Weights of a small transformer language model: 4.02M parameters, attention and MLP in parallel.
Each number is 128 + 24 x the weight over its row's rms, rounded and kept within 0 to 255. Layers, rows and columns count from 0. Numbers have three digits each. The size before them is the row's rms in percent of the matrix's.

# layer 2 MLP up, 512x128, rms 0.0803, rows 85-139, columns 0-127
071:133131112135109121166126105170063099123140117173139133130134112110156123098168144165113189145140125142108118099163103133107177094144087150172186109140115129149108124130136136148109134123149157165143117113107124170160144132139179134136110099133082165125132121123112102136131110151127088133174118110147109121118142130111122120123109154145152130159092189084149132131122132117148090129121
094:131158107129145150153137166142160121146119138120148171126139099124090108130139143093137039131128147129141101145131091151136147123179149088133113150119101141127135091104145114142129134116139160122096085144092133137106110118155124114104096115093084095115100109101143136133081148123134131130105091152167134111115157130134132097138112118115100194154115131092123147128148174096168108101150
073:138130124120119146133122118127170130115124126159118126118142077106137120131135127140154108095104129134116156121154122129161136121106112150078112113138121110144128094140155103155178140085183144092129077140117102119142144089141123079105099119145159145141128130154127142150101141140087121129087171095124072132156122107150074130099176103149126101142124139104142081089155132151152165157093
090:155126117132067136136172123111142115130125100170130150116161143122121116134133174156130123118114098142102156119158115145148139115145104150118111085121110136128165139155057136113134140147170141136091132099162139113170115141115084149141111144152095115141098147128090127133086125137113142151111114097118096122167138116113088140143141135148142135169175132073137074101142152150086135167112
103:168124126121136174113096160110137097119156127112123110136108154133116114182146127172170126151101166106144172120176195133141127114105109130148073112163123089165100113149126086150151142126154109107095119124128107125108109087153153141131151105124133089105119098110128126128165180120134130101114106141154142109138127142152113154152118121168106118138135108125126127134179085110136138135174
068:112177169120094164121096120101130129086095123079160121109148159094115122087184105125114127096135125119111124123119156095114141115076118150197128140113084154155161124084103111116161114107116113140118132109113114147110156095122111145166116108128138145131145132096119139161111142099105150113107134109120112130119182116121106151115126087106148130144110165143121091119098122164119125167144
092:100132141151121144124097151098133135091122158104142141133099110134163121130110176134127126141130154133155122121122132131143173160171132129171105132129111103154150158135092073104123155138154143062111115123092151067116142120143171127081093123117151115116152147115101142168133138131109152074167134144147100105134146137120149178123114113136142109138101100134121163150165115125113155163175
109:106179094119077144131169130142137129118156134155115145140128085116160126084153128102129173154106156161121143110134092160146135143160118110106133154112155122128165117125125184166119088115186111095138131149128170135128128152098112117134183157119120122123121128072139110149133135100121155140134148096128148082118122126105131106116081104113148123117150114092087079126158134117141148137119
095:119126104127123111147143151068094156150142120107133132111122086097121149132174109137137115137145125143138122149147141155097151189109121138091102133156074158160073150128079094165117108132150123147159130143104159142143146138163150134196138077156073146116102139122108112109142135116158116132171101119152105153147172140124135125127143118120117141117113129105126114160121091100128129118154
106:076163124101123121100102137110136128125144120123163152077096131097159139088140148111165096077117088122100137138148130139133150137103119120127075145125152103146157135156138092120145157113143136112149128147120122173122124103132159137127114103188117134135103119151136158126137143114076107154124096129151122131136088123154098166111102129173159094149120119134091102081102083142134130172108
084:092115127123112110159104126106125125104136114132112113123145111153109155131148098135131149089132117090129123143148093181094155172123132110092151104152158112154147096139109092176146162115119082143113114153121179104122139112145088102140142149124148161099160168122119096100108117106126097096146125083097118136136142152105103106128140080156130102125133089085175148172126129125130130146171
100:125128165146148129080091145088115116124128120144114119149138131119155123117124089146099147124168097141137116102078118123139128162142150143181166106092112146162153116120084107094125173185142141143156099124164107086111121145109100155117128132126139138098105116146147139138110105137151166145111110189115104123148146139130128108134095132157138118146125114087129113094156186172143143162104
087:130173117143126101189135174164096123173147154115112127150154199155145135150147108121149101123140142125135106109104123166108134084132107141100100126149088130092122166115104136162116141111123121147136099103103124073137163130157101114132108110116117164119110122122095117157126169134149158119135122104139124116096156165150128147130098127103117115090117165099117167163154136084122123105108
087:132136119107074089178121121122117166124108128152133093121139123131155131115170149175111182066141079142094128117146147109131116111121117148089164118103142126124145124137105150135124131153146150104166138136139107084134117146107107168135111141118151153118109128112109133133169083103147119130141105112104071141122144101129089105134133125092106181118130151075089142142133123181125102113129
104:152153113128111133109130105160169111085147148172150092127130095121146131166129149115147106125167087125139147113135133129149086095145117118117148136170161145108128091148149097112136127152132100094139116127122091169111129100150159157136108159145126152120145156116132134105138128100116149147154136127157106118121112112127081110126169118212105155106117136112128102147099100172099067091122
128:135156102120127107100133157165113137120139125117128129123173141130145130129133114119108102129160076150086111160108137102075096136133127147113117126115072115085120168169085165091139127156080091105130169098180144121139121153165127111129139125114112168144106154108114151129115179115137137156124129166114122125110139156116137137123141137162110163142148124087110178089143169112128151134103
089:119114095130144157132111130099117103145115164138110083138162146119135127107156145147130098140152151085155120162210160169124198172145124107129101121125131165111114098160129095121165118112154104133136093165144145148138134129148154132151135093148122108136084148120091119145130142117129129153112159133126135133130119189130156138115098096148122119153161115130179133154155146132146144117165
093:102129120143118112136153132085130129144110070164136148134131144120108145096160140133120084128125136128115103127119139152096151152114098106126149136100106196113111101135164097154104115103097126138137146126122124119133142133099143100138170133051083157130121084147159150138091142124145141174136101186129092137116150105100140142137140107111127153120131183111169116156092126147149133163112
088:130116129126145135119116190121173114102151088137157111121112121117149154158149158100153126141174159122119135117171140135095148107142129167144176125139142141136121161148125134112157077127131119146087110171101149113071114117133124143110110142123152149058119126138142090095132132101131134113107135071082135109149101147120107095152124145136093147099165094100160141141139123154114119163126
107:108150139102173121104124122079111124137115061122146158127165105119117137081106137114124136099078105151133105159095124149098143100097105094155142115132089124187101116163131115132149129122158114106094158112155117103152118157122114163092143131081135149115143117113125108146142198131165124120108115169161102130108146130118120151138141109101127124140132138121125109099124069122168111137124
093:133116116146126150143155157117164118160114170139159070117132125105123126110111112116096139097114115128147160138130127155134109109100097138092133115137141066138133149150150117105173180134167140103140103137155134116123100117109121133119128146110133087120177109158137149128090088164141119132134153113131142148102147109139126110151096081104153145121112098129122123106164166208117140156185
083:107146099159127143106115157117104091106147094104135144099097143149148135087167125178166088158123142161135114127126168146120133130093125096082130108136134159138138130129098068113121103072143165135155105121111166142151113171145122099096142120138128142104143133118112098140124124091115164121135137145175143123138143156141122168105099126124116135143141128115140116209115112126133181139120
085:107143078124115114134077156137143159135131121137137139127131109125129140147092172125139141119119073122107124143138107130162142153115160140136089138163132165121115174116096150119148142116126148156087126092092136156123126133167113137131148103124140210107143104141117071146117139165118128133152099110122092145088150146105106119124123142142095096100135167091139154166148114147156078098116
112:097130122142126107136084170126157151139141162120145101144145157153140164168126176107095166145125071077133101137137159138132110180095136084121126144100123124098159157126104109102142099135113139086156117098132130088111124138132118106146129122143148141095065171127126138118140143117136110077137138143115139129105112140168128158150132105085155176118108159137128145127144116101101095137117
106:092152099121133167126116155112098099097115171139082091132115138079126186137161116172092139129150127141131111124154094137083167126123119107136150117090092126147151145133125096105166134113119119118125106129145137143132120115170144154142154111124088167119138167134101138170121128088100137135148140119128111089107121143112166129138119112162166074117095150145141181107119151096157145124120
119:108125108114128125136126057123137114110103136131151167092127105099138109137131129109118130097156142133114092134099112165120145137130155114122097115093105148129134112128137142095127141114071149153120127157150157099145091129152143107122188105128092131174122112157142116116134153071100088125115149140123120163131088146183128141155157115157160165150094105132197118123133128152083137137134
089:149174106151126137113160148094121131107107108081115124173126129145128098121109141149136153151133079173106148152121149147133127127109113126122097067147141107129116105136148116143156149123148150095109187128106142115087092152123126141095083086169127159146090117157147112141127128129105151094116120146147151094143165094177125110154116106124123162099131094111145124161091143145159107125098
134:136134138111083153115105123102153157144150107154161163104155124105148080141124145113100160137116101103132093078120103064159149100077130160154119142110090137151113124111153143098116144161144143140142126127110131149104136143100104173153137149168084113097149144117124149142117126139106135124123096171122113126119163145104121139137078142135140170137107098116098102137120117145131090122192
103:098159116128137100131102140095094116104134176117138156138147108082123107126109183137107122102118135092155130098147092112134130148123084133125095101120131128144110122123092149102141131136132113144160131116129167108169161138104157109105142136143114098134110150099107104125099148139100099164102119167177146087106104156128111119080124111076131135128107175122118114077172084134108141090131
085:175176169143102093131114115156111155136105139068138155122073107111107110123132118125109102147137130081112102151150149124086129157131113115073142135148176138147121090123134134121138158152125130117117172123134114152117143157165103114137139099116158129121165111140130119122140119168111178139146166115102114115091135138105194141131114125126128113146086182120123166132128161152138147110132
109:129163120121111118128111111143099126130097105117089104151130132146105098145184119134083145136152122164080139126085148173122133146142071108119174147113073134125123132133123149149114138127106105145110167126175120103139134088135132144147107117044099142144131093116117120084112125128137114132117133125127141153095124142107181151180151151125142147117097123124152147148096125141126169145163
103:128105128111153170114157090138121137089123147143123096089138122135097146135168140143131120128124117146145167131153111107100104176135142066144167188149172110139131123131143160125148146134103071116124131139128103159073147138140151129127115129115131153143123101103081128127119096157105119166165123107118132120100092152127114119145160094077090123124080137105126137148124158165122133085144
120:180117117103107156153120114158069102096136113101138162138162103121131116135119105130124155140141136172119150120103136076096101163101093161114103108151108087130149171125113149135154091121095100136112153105100179201130136119083082115156136174125135119141140131139134090131140153154145172138111119140126140097110115124093101135128117129129122118146107143163127146153110112111160135124135
109:114170137115183157101140107143153116117108135133155157098137125141135121088141169113129103110140148148114114078102151123124136122128096128124165128134165194166147129116183115167106139114099116131140162136105088101158109127112166108105089129115106112101117084133147111153099130095117120130111167116138133104103150099167131099130146132111134149149089111127098109119072093153097153150125
106:096136139175097161094097109121101100122133113135163137086149104103117091143123143180111128109117123147140095123144135117141124138181140134088099123133125084147135136163130104120108153157143186161147096162151123057117125131114166140130172099111125154100145109145116140118143139129116125074124137137117140131118110151143137184139089156136162115153140106096142077103142143109119113123115
095:156173095118153147135161131107116132136131150101140112200130101139149162113132148108133109122129147158121153131178111177132156093141113081135093130135131112113100104104136115139124126156137119113135132134120176160118118162102102100107125099146150108117077170136146092147137166079142121105144125089129107128135124118104112085095127118159159124143118134051123123158128134150143081127137
093:133099136133162164113138141126126077123154149101114155143106095121136148130139123086131109160134133136099111071144130112107157158094152152131099103119069085116107150128148138100115138125111078139139118118128128086134131133129130140126145154151207112144102147115127121108093105135139139093114119172149165114106126150171117144117127089140140157141171124076125141119195121160118112142122
095:118124164116114116106084155120131121114108123101104138171122135135154150124128145090139116124105073129111094148126144133117122128096141163119108188129109106157109132161149125082202148134114110092130107128120137101099150151135083137143129114138185134096138129132155121136112092134120135112141108088104080156160161133116088093125087089141120123163162170145146122123151144166119122147103
102:168145108140115113169146091123126134128112081169154142113160124149151123069104093132117134134173132126124113140106157096151101138121106129149156068110152136108108119128093105099098132158117134138144107131163098142128111192107141087120100128122110127133135129118172134097149110155173125141121113120142127096110103155131073077149126094103112145143137102121082137169140115122147157105105
098:142123111121092139138130044146102131164133144158126121132151124103130108111118136146133141108136121126173137146111121118106173123150098131129133149165098116095111163131099113158113164113172184153125098174131138104094114147122119117145149126139087188112155126115119169120129111155157128191127105141140124112117110133141102116126070109143090103123127087119132102135124181155142124159127
103:136126068145090165160120141082141134110144181166082119132133128126116142142118104127124151111113134138125119099124116142191133147144127137110101141109151091097141111160143138131110136153147130080118130131166122088157150121127173105156124118104109140133070113106127163120145102125106152148147139159163138079113143139081109127139097117145147144114148119064117132137194110128141158122129
082:108108133141111148136149140122162136158135147121081126147188105108167122111126123141177100167151124129073117156147123125091094144074149075146123128149113123107099145135120117126106124087125138133130131149116168099134129139133131128126092135138085170116122095143137098104136137147111122172139099143113066105143130113181105178103126121114106155120096138151162131093093102145110108141148
102:158095147096091118101112092099149148165153167130120098160157137160161112095149118140116170107137129127124117134080104163096121120135138158113125103129064148141108114101145161145142142144153093138125114137131131085164108134103128157145128151099092117075136103113145070123125091150151139147106136137131120151101128106147127136142115136146132188144161108091096107106115162164114114135146
074:112133097151106110168133158137130108154142077107131134147100122148120141112107142132131119144089162110153153119112118150120118130178124100135116114157138151130165123113120103075146136133151132149147114129168165128113171139145187139137139114069119107126172157081136123144148090127107131091118127124152168080081123148161118114109083126127152151091109093139138117149165105097105103091116
114:104127143118113097155119095126132138117078101126125124098107123096077140129123100151126090058132198133130139145094136154119146085076081168126118133118134129149132100125154103147180136111104161131133131095136106136154117098158099118123152118120104161139118150138151139112112174117111109160110140151128134155126159151123123135164153105138107155082105144122126139163109152112149180148130
087:105137118121118155121087118155082132099172101110125158124137138134122099145166173107137101145165111163124123074137135158099111174158121159094112081155089134130128132161111135126126131168108159138136101141129149145143141154145095101109095121136134153170150153085119070116112107143107131113099094155091093133101135128181131144130127161156131123101146127108116142102113101107135156098136
093:165137096156155109149120130140139079111124117142136123150122084149103140151101110123122126121098145159118124167137121159155130155118102150141116134105142097111092134123119120178130137093187104103131109111098109122130130124137129062134111132099137134123139107170146073124161111145112089147129130085158129139141097100130073111142154128139105070134159139114162091132143142154167144182109
099:161125183151152133118137085157109136160109122091162124114123137105112118126150126149138123123149132117165116178123112115122134098142131131171132169163142121186157131125097137095191109170104109113133110145154120150106123169104151066126124115114149122114149145107150129093152092120136122158159158092119143117127163131118104111104117144125151143163100115136084136139169123147087092161146
081:161119137136113162140146113190112083096096163154161114157133130111139141177116111191126131147201149119138097138165131141145120104146128152167161128113121168113137135127151120127118134104124121164145129120123125090129130122136163108147163136144144145142141117158133122097118107127079113144123142112130112155128076141129116112152164117132149095135132092120144149122215140160112148152121
086:175127098134091106136155175159127164145144121120143111142118104161118151128159155148139125148128139123107162101100129137138135175120095111129091173099136154132167106134118119153133122103089131112123130144147130096143143121153087119102078148136121118134082100155126141077144174080119117106139106143104148111122059134161106101102115114138107102151066100126133138118122139144126154164128
089:092141122133159095152126156121136147120134089155100132120085168170150143125130112163167124124093169140103156118143136174123118138136133122167130054112136184152142104130111106093119144108145102109125134101116121122165112128138123131155119170105101162117128152091114145163101119099116151139135120093126102086152126088077116081102141135157139122115159130097137137183135136122114113138126
103:145144085147140110185126100101126117154113110094137150157156086087139115113160141120147113146114093125110119138157151147107161144128152120108079096115126162077082118105107100111109127139141111110119109130112112155145163153125098102118136104146145150156125142123165101115111118117105086145133073095133094163099144122100118089154108113143106117136131158140204125147105119129150130093118
098:136109125145172139074117117157138128127108117149128108158170093146179147117153093096143144138141105131158151159160119157098129149108136094120106124138120096111086118150072110108149106134112124155137121133090176126096128129143080149151178104131120142103142106126148110132088149123117099108102145106109159135146081131135108090155176095103122118102083143131135086154102145151130142137129
100:118147101140098121180101157088084101093125109124132158137120130132148097147135140175125135108124130155114169106101131107076114137145122121153124062178091083149178140110076112127127122148139167137139113131116135108148158121110108152116098132118122168145168130112128131150151097134113133111160163137120112068119142107129144158144108138163121095140103141128151089133098119133121127142084
090:123144161131188088127096106143149076128098112096134157156111146108157137120162121113133116166095146109107130108125095142136131138085139102151099119124075180135129098104122112114144117139136132138138141098107127100134098105144143111093155101139143152111082101118114100128155131136147107109098130166151107116113145142163093159127119139148135115136085192107126106089063122135126120124092
# layer 2 MLP down (transposed), 512x128, rms 0.0807, rows 85-138, columns 0-127
086:133133128124103096128168136105156130163174091086134138153107168142138083144104177099128159107096137094136114110152117134124150124133100125152126131150128143098143157139099134138128121193106151176117115126127122106185137162102123115168144098127125114126093114093142133114134112144146098114154126086142111125142115109094140136116109149161072084118077108106115113094156113106135111096155
102:105107110114139094141182121146094137114096123084107120115127149139158120158134136134114148089112098109133146097112168125111116130075127130082148125087164107094134115110113121095077099146108135091104124147101111088148130151126109094109129136150078149099168152111109120125142144133172076119141122166142144070165099109141149143118136117122140109108093117135135150124096108157093106131146
100:123138152125123104102123108135149156117136073087132143066112095111155122102160134134159132115118107112138153106115116154150147089101104101125135124161134136139158085106122103105141178113171133097120100119148120138116136071111101095123113120130113115156136144134102098169091093106123137138088144124124109103082118118137133116100156071131138097084086141105149116124157116177140096126149
097:141147148134119153132110159108101108116138114143106097148145068130087134131109146075102093130126125127123102173115119125149139165154159175144148115090125139156168116118112142152076111122091100154119135115084154154160145163152152172106093113101168077109142112131117125097130163133121143151096170124121158091167087132118124126132134119112142103128147108094139132109101139101138097139127
109:150128113118109106111105119135123157122115169112081117096163128173145121164109161087143152159155140097121141142181141121130129136101145139108140154139149103123145098149127119123192100115111128107164113152107120179165119182093142133130121156141115138116154109146103129108190098175119128129153195082145110117121121149114131154179135131139151121139131138110136125157143154106146104130113
109:131134136131127149128068119095144167064107117142174122122191070131122082078154104128143109130114143119123105109122142140107122125086121123151127166150094147124135107127111120089141094130146117169105152136118152155139148094165118155190147109105117129109160148126142154119129131126105120143098152158116163103136143105129162149159134097106121137135135178141129100127111135174114123142152
098:150153089097139078120130118144170108134127140139123137144135151126107156126126137097127142117089084134112120120144149177107102147144103129119113135146104135140130145106121188136131143099109169167103127145159148182124113111145096110145184138115143138139115126126170120126135131143088112159081119148104133099140137098105113111129148154099146131085160099077155129096085171125148115068112
112:145145095151143123158146096115126130104147148147176165106188151107156114130141151093125148105164117107140125143104151126108109128115131132095097167142083151143147142123152126168095079125118122124129132148143127159191106105152102127106156131144119116143108049099094096144132129143142052117113130120121142093140115094117155136125133127089129143129165127133097104123137154111098147131136
100:145153168154129168149143122130143135154143144155137121138126132131119134095121134113099146086155188113136115078108171113111113127161163124134139154087146118109165106169143133103107098098083127095117120121088082145097098134113111157091155164128118152107129139128175092116092148169138136138142141128127165141131174162153127144104151087142162125112079102151148137099104119129119131135125
090:143086132137110137097161121109131131130114107121100121155167130134105118179147147137097133193137123154150110106134092152103072142132161116121185117117145142146132142087142167128125133114090125138072131118140131095135129149117121136141125107092137133123122120101080099138126086145139137128163183125090135145115131092110140127138132132105073155091151157104158144174121174138096116101132
116:100141141100108100090096091154146112155079133111141124110116106135149144143171110119137173104143148093136141142119099128147119160108088099098152118147101115148119127187147136158089132114148140130135104136134130152121108130148124113155133076088152124110137123161147148128171119151099121131138131098101143134104160198092110096181140136118166139122156129104129080126131131122128190122131
098:114167087121171121124140108152103142123159139112108163065106111171095136135127102117138080168094122144132113146150146109140075134122118107111098141138131108143145147123136122085146121056143104115134114145109135155091143153137140118122136106104121123140144122122068098129163147108113096143137134115129142131154101110157131166124127167082115113087135180150157123152102094123130165108149
081:120117130092139154121110094112145114099127112108165149105132068107139141139130117090134131140122130138116118168149130094146129139105122129171178127116142108149136135144161092142170094173083115108082133113160114145144128099142108120127161140137147096143166136136181129151124105145080112124138126137150138123147111093102146093130154139104178103184130107160171142109081157126160111157133
100:123081147119089160160123140160101180104105122084121118114132092163137133125162162162091158095143097105082130135115169118132097118132085144114187165124113129116134092155124096126159136138158125153154128133158117109111128124119088179100136158113154103109113130130120074151114109135126106152106128121098127119140144165116118120135130129090120132093124094072098160121130132138134152106125
112:098112063103125122186099076151154116090148135131145121101100108119136108122118164122095126151118082132143143143134101119187139146148124144109143134118133133133145091104157122125161078122116111147080157143152134164133121138116119157128106140153148137074128087138166141109109160149115119149099161120094146118113161139132109157085095135123134174140155130105162161131100133096141145132134
079:136107155110126145162127108106117108132133144124136125141073122130136129116130134149156147144108189094166132114157133157170128132114149132164125123120162142166130096129171068190126136101175156168113091146061108126137150111129109130119105121131156079135158121140135092124144099149125097138139125098135138140146091107146099134137120136085130116121104119148162106179136099138120122164160
099:122169129091131139110102178111143170111136146152132150116160140146116129093147141114143148105121083167118086108157125114148132125179137134129158129179122118112124112155067154139067109167100120108161074123160107130140127131161134120157112139124150118158143133099183143101106172139143127146149147130140146166142147125152128112123120141184099082141161123128139135129134131120117153096146
089:132144117148131121148137096167099122096120158110151103126111124136139112133097111142143134121136082141156135102132096110132133118130169168133108145132171090135159148083110154105113142138120141108081109142132132120135108098112107115101105128153136148117150130115062117166162127114119076102114130091114123120140118157147078143123122109203117094111068073106081105129112114117114127122156
098:174113135106119136120141155153124137123128167104110156103106100099147158119127129134137122165115094152117103132103115125157174140139134119128087127164154118145103079121112174104142131088168151115149150161142101137167136156086147074132133110125155100149156132086128124164163086117124101148151125162136122090091123133090097133112129132128139148169083142138123163148172128120096125086139
100:135112119139110124097143114132125107129138145127090123099062155143176154147149111135112105131144135116152142106149143105112127156179085169098101137169139087070148118065083138137112122145144113109167120154129097142110104106121155080126118119126121135150087121122102159116166060140113095114142140133131140155147137133124142119113114141175120152117117126112116146149097174122121134163145
097:081119131066142115154170118132138120131132143117168159091123133133113126087117140128112166201126158147147088180109118089129084113161101131144138134124119112111134092136099116167132155142144146113089119104110114178133160165099122118118131186091164103092109120126134130115117112142130106124110125149110100080146147112102103121138125137107110132126150122136169129140102150154108089111116
091:110115114149151110134113116134161114127114106169076152156115165093135109158098136104082143111110111129149136167118094141143110068117163133127114144073144124112111103091123106124174146142083116114147118120138137127090125094104155109155137167115129104135124142107094095147079129117140130166102144129158119093120129130138114099126165107099164117123148123148086137150123140076110069130108
087:148145152111141116133164113128128120116133170140113146156117146120133108119139116138107120131149161162148136113116103138094134117168182108109173067123106138109112124174155091128153147101130143120122169165133103088162160132110114134128098180146146083134144167145167161090084142116158128139088116184153147122137140132133122141132149125135165137158119097175128129127135162118107163138168
094:146156142115132129114145143138126128077140081151137151119138112120103122096131130167180078137148155156133145156111110148129168083144133165115106103140102114139121111132127161140094168115145131163100172133113128143150111097125164139097108131128157106130163110120135110133115112133140150155118136137150091190207132131106141130098120143157118110159123097116143140171147148181163159137153
102:131126133147139065132127088146109114158123059127156155124114097160150114106156099122174128115076158144139133115123111101156140100107105101113108150098138096089139115108121117131111139114099138117121115171123161152119112188135154135121081164101163126099129167124157143088116141149178122133098118099163132146130134121112129146116117114110098177109133112138109141165154112126112096150150
087:185123129139118133125104200143117151122168154133126086163120186154130173133115142125137115164109117128141147130139175107121128128120107151120144134183168118124129146137150147172110151159138117120139133111101119133144135142129106152135093159126171133113116126113126148149136122161125175133136116094126099098120169109074131085105094159128096077091167159125100132144138131097141113145119
100:131145123142129150124159164131077102118129104132097110157112128093123114107117150127086114149163122158124122116153123142100118097166177139080090123153142131105121078122148091094120138123096140089154148133078153106127143189125140112098104090150098146110083166163097100132092133156126125088136152123126110121127128140093135118100079104104101152142118112131141134109158138107137151126098
078:115086104141124096125135116139102089101089133093111099157101101124094156078096102115139110120113131143135134156114124154097100157154107088109095113103142105120119115116110089136135120097108103102087113110130103105137107106124121086090112122093144127145083100124114090091131113109126116118123146072131117103122094117135124131129122134113074075101142145113151121120101139090127143121054
096:127076108095139153129125085135152168143140111160123129146095110148112140153154132160093122149129097122108115109149160151077125144106141150133147140127124163124142128168159117117127142097093115116098144116081113165085129124146107152162119116126146140138131133133141150085166134158113153110162112088048133147137110093132111168129121154132103133141149054122111127173123158115123125149121
086:102154136144192168138118160133127170114113136137138092143145115144145157152125130120158156158162119163130097097115133160153080109121128103132137154091131124161161141149105130147122144117158097114154103128124092072126159101113128153117137161139113132145125128135131122153113140107150077126148085150162145140163124112166073111160175113133134151106160085147141131143144107100120139079151
099:110128140124127103104129113144161124141114163156141141112105130126139167188085129140157106109116160094158116138175139110154114112127129131133109141136177142155126112150101120096153102138090112130151085137084152133158147159105106095105153120168142106128129138130128121187168151136095147121134090127127098115139114117118103098078117125114173125114134137120116102117196158111124069121101
085:124161123146105086121107156117114108148125148146163133165125150118144113121103158158173157133133146108122124124071167141143141105140121173138123095111077113141132122144143124171144132144177198137148125109129117148139130119151078121154125138132104123139116150157165105088151163132151098111138132174147122126160154123133162155101147169158170147173132114162138130135137117106127095152089
104:095138141136119101113138148116179128168105086136121108114084110136104115138113138123178127132117130101155115092113099153161144104160143115142158139128143168105094099101121113116089139121149132118135102139176105093105107098195140130117097083119124117104150123097089160113125107066142111109120132111107102175139131116159133089100125125148161154119131106080118131105109140151094122142118
089:140066116107091105145102131124104141144129139114097123169142132103125137147108091143108146116113103091137137158165107104111120116153115118123077134113118090093118117152129127082137101120159137119133098089168151114082145118107084139171168087113149135148118170115107148105156105150139126096153103125119125130159119152097097154104097114140111114093142148091141155151160151075130141099131
098:141095141089145100114123115137179133147094128108086118128163120156117174137130100133127121152156118137113136139115137142119143143131119118141122090134133095119103115088149136170154160130097114112162172120174120145157134140169118152143087132126132071169166045156121092112126090157145124161148145115099115090147124094112105130091114132129128107114139162133101172115140115142120126126095
097:148126084126141163138155091148120112141152110074102151126149166147131128145127150148172159138129104114139111133142105142120148102151118188113109151147129089157136106107175129171140128136146148126132158162093143140124091162119104134139160126170144089137128156123119112128139138135132109127116135127143177154148117147066168057106133122160132093130103082099170117128115141139138106143109
096:128093073103115131133157131124134147131106135140143087109088111155102185148118137157114072130127094124148150148160096130101131105130114120116142138142147188104147141090126114142155116155104132133140145100146118100117082139091125114096079116118117104128176122152122145120097190106133155117151104094131143145127159162102117133158086137105125101119086154153144162139108121116147149159111
099:130149134137158136150127127128135136156113134117175141119136120145102129074146086151118120135158148136140130096167106161093144136143116100139144098123134146136111140121134136149059152143113148124112141136125128150079133114119131123133164121146089139143080109105133164152100160136140064120097096102118143101097110145173163159104107168165122195127135112122127141185133104124107112134175
111:125130164117136134111137155139116152168146140101109106131128115068109166177120141140125116140115120135138115092124125170100130138147178111145180127090097167121142129119144144109125145064129121096123148122095127129127143126178139119168137153166114136109093140115091169134096168130160100127169114173116125149141107147163146147106121117144127115153182128157129162100113141157107165157136
095:117144111168117113122147173136136120124119143127118154148143087146139165127132148133072099154104119136114130095151137156106099130100100132120109088111163136156111119163172165107113122157084134068119182084114119140113137106123126104099133125108145109184095145116139115112087121163142154112119138109119138161175121108149134130110122104142144076136150122170108129140182089117115120127103
110:135121103097101128117134134112084145156141177161128140126116154147113147144122141099135145117158124130121112133148143114105155095131130130132047120155123111091123091114129146144125079146085099077141148129113131170142167073159111158152145140155136143120139057108132122076100094093138100128151149120145127081114132115137074095155130145120140116119150146122126144156160139144120128113120
082:156146109099101105125093097093112137125117117168168119111082140159120120128116156095084125097127098117159117137147147151164158101169115134114129103114149135151111102105121160154146134176156118145115089142163105164097145082122135114097162120112145115127111140095150114098129116080105121111080146124130179126118088144125155119123140098115134085102148117115106106146172176118155144129131
093:090137098110179118172150113126144135112136098104116125094091140090122151174137100117087089120090109119120150126173157086162166123098132111131102119110168128123142119135112092089104091141146155119132126133131133125127156113171130129097101109125170128154142139167100167155107167137113135115151104121130114124147082123161136154120130161155124084080102127135153129099133104129174137108128
085:134139131142086118115124116192155133144127097108135114159154142118108133098103109113148144088145122098117136141097128132136114098168143104133153118188094147113159142126114160124151140161166148113158127128158137108146192150158156143123123131095139069129125137173140140157113164162135154119115141095155161096108125112141141143120170146133136123116105169112102146157147195157144132117141
091:100111082133139193098108174155087119123185121108118122142143105164130114110172154122115130151135059124134121122152132115114117156176130089130103121144141134119123160149119129131074151125136128130123136163141135139121136139112146154113132126147155129107154105133093109126135110168154131065124112111123141104147094079111118119087130116117112127166146142137151155101112092157092077103129
091:169093121124140100116165197128163121125087183142128131133100116143115118113124123126132133122114143120127150141124113088137156092118079091133136139106182084122109141117144071120140109104145106094120128130127114139093108065107145132120125131105129117076148108133111145123126141088117120121121128087153160132117085136124117137097127090139169128131148111148145102171095135179093102114102
082:167102154155118164114144135123172105140149111149105136082128122094135138101122136096121184106098121147131144125095130159131120148134160049122136132192147149140118126136112135120140128159189133124116136137145117125075124146117120117138164141132116106129098183150121137168141146174136123102143107113121166139108175077109123139132100140130136129166111111115172113171133139163123144123130
097:115128096127118129089120113134114091093187117104126119123163120149125152165128143132141142151135127151105073089111097122113138083139096115118121125119093112130116121103121148187116084132126119125178143124078168146135157105125131135146100127179156120117155084135117128150133122115120137139120135173148122108113113155150132124084139111105093151090132099165146122129173053129142115114158
101:150133102165163151141116125128147134143109145098116142144140099108117119088103138120110126148124117133131110152171105158139156123103131092114155140142135168121141126145134153133116119137144109169118112119132113081093179127146110113120120085120099153137128070168088146134104112145102115111116184112190110110147138150112111105125150097166070114137071132133097095175156100121162102124117
082:152124140174138150139137131107113140145086151156105161135126164099174123154078116134121120096143151121146137129151148119146156126093169149130165117155147146136081146132144125119150114155144145151139167143136127146137136116142143154166152114147118150119176140118149141192151086161145139154087150117166130182106161138083146169145142124132142127108190135150131154125149114133112146100167
101:141125086102155123163085112098129097118148151098125118119109126147106135163140143144104097113157092144106115096119120098113120108131112097154114131170086122126136106117150121116110146149142132106145125172101132146103109112076136112108085109102126058110106074093151133111099144167141139113128092124110104131112127131102142130176131123173115106110137136182073100093128100137113135100139
101:105154131100102136128117102121144152133113120103103132127141168144082124158134127154152141103133120170133108111143103133081082082156094144145118157117106115082157142139092148097083110117127142103136062141138142142133133113099131111101141185131132169105177122102107125118101122130121138132158110159141128103125188105120139093110167157116147141124158088183146116122136146153119142152145
110:122128148140153137120131145114155121103055154132160124136130130125169100082172089123119137160126092140122133172176121134112133122088169097144120114121135095157115130164097111140140109126104097152124124146075146120115126111149071123121156092109134133110108096123155118122105124126155147116121140138114148135167133120160095103163174122132131166108059145107149093108133165107134100119133
114:143158121139168126127127083127147135110126128142150163118156157127137144096091113116141164143166158117132103120158142114112148108099188116174125161126144141094101133146130130124168143193140096144107097123143133109120141152099138109180117117139115096104150141143152117117141122160163095106097152174062142151117116162116138125112112100112146141112142116151140094124133069153125166161141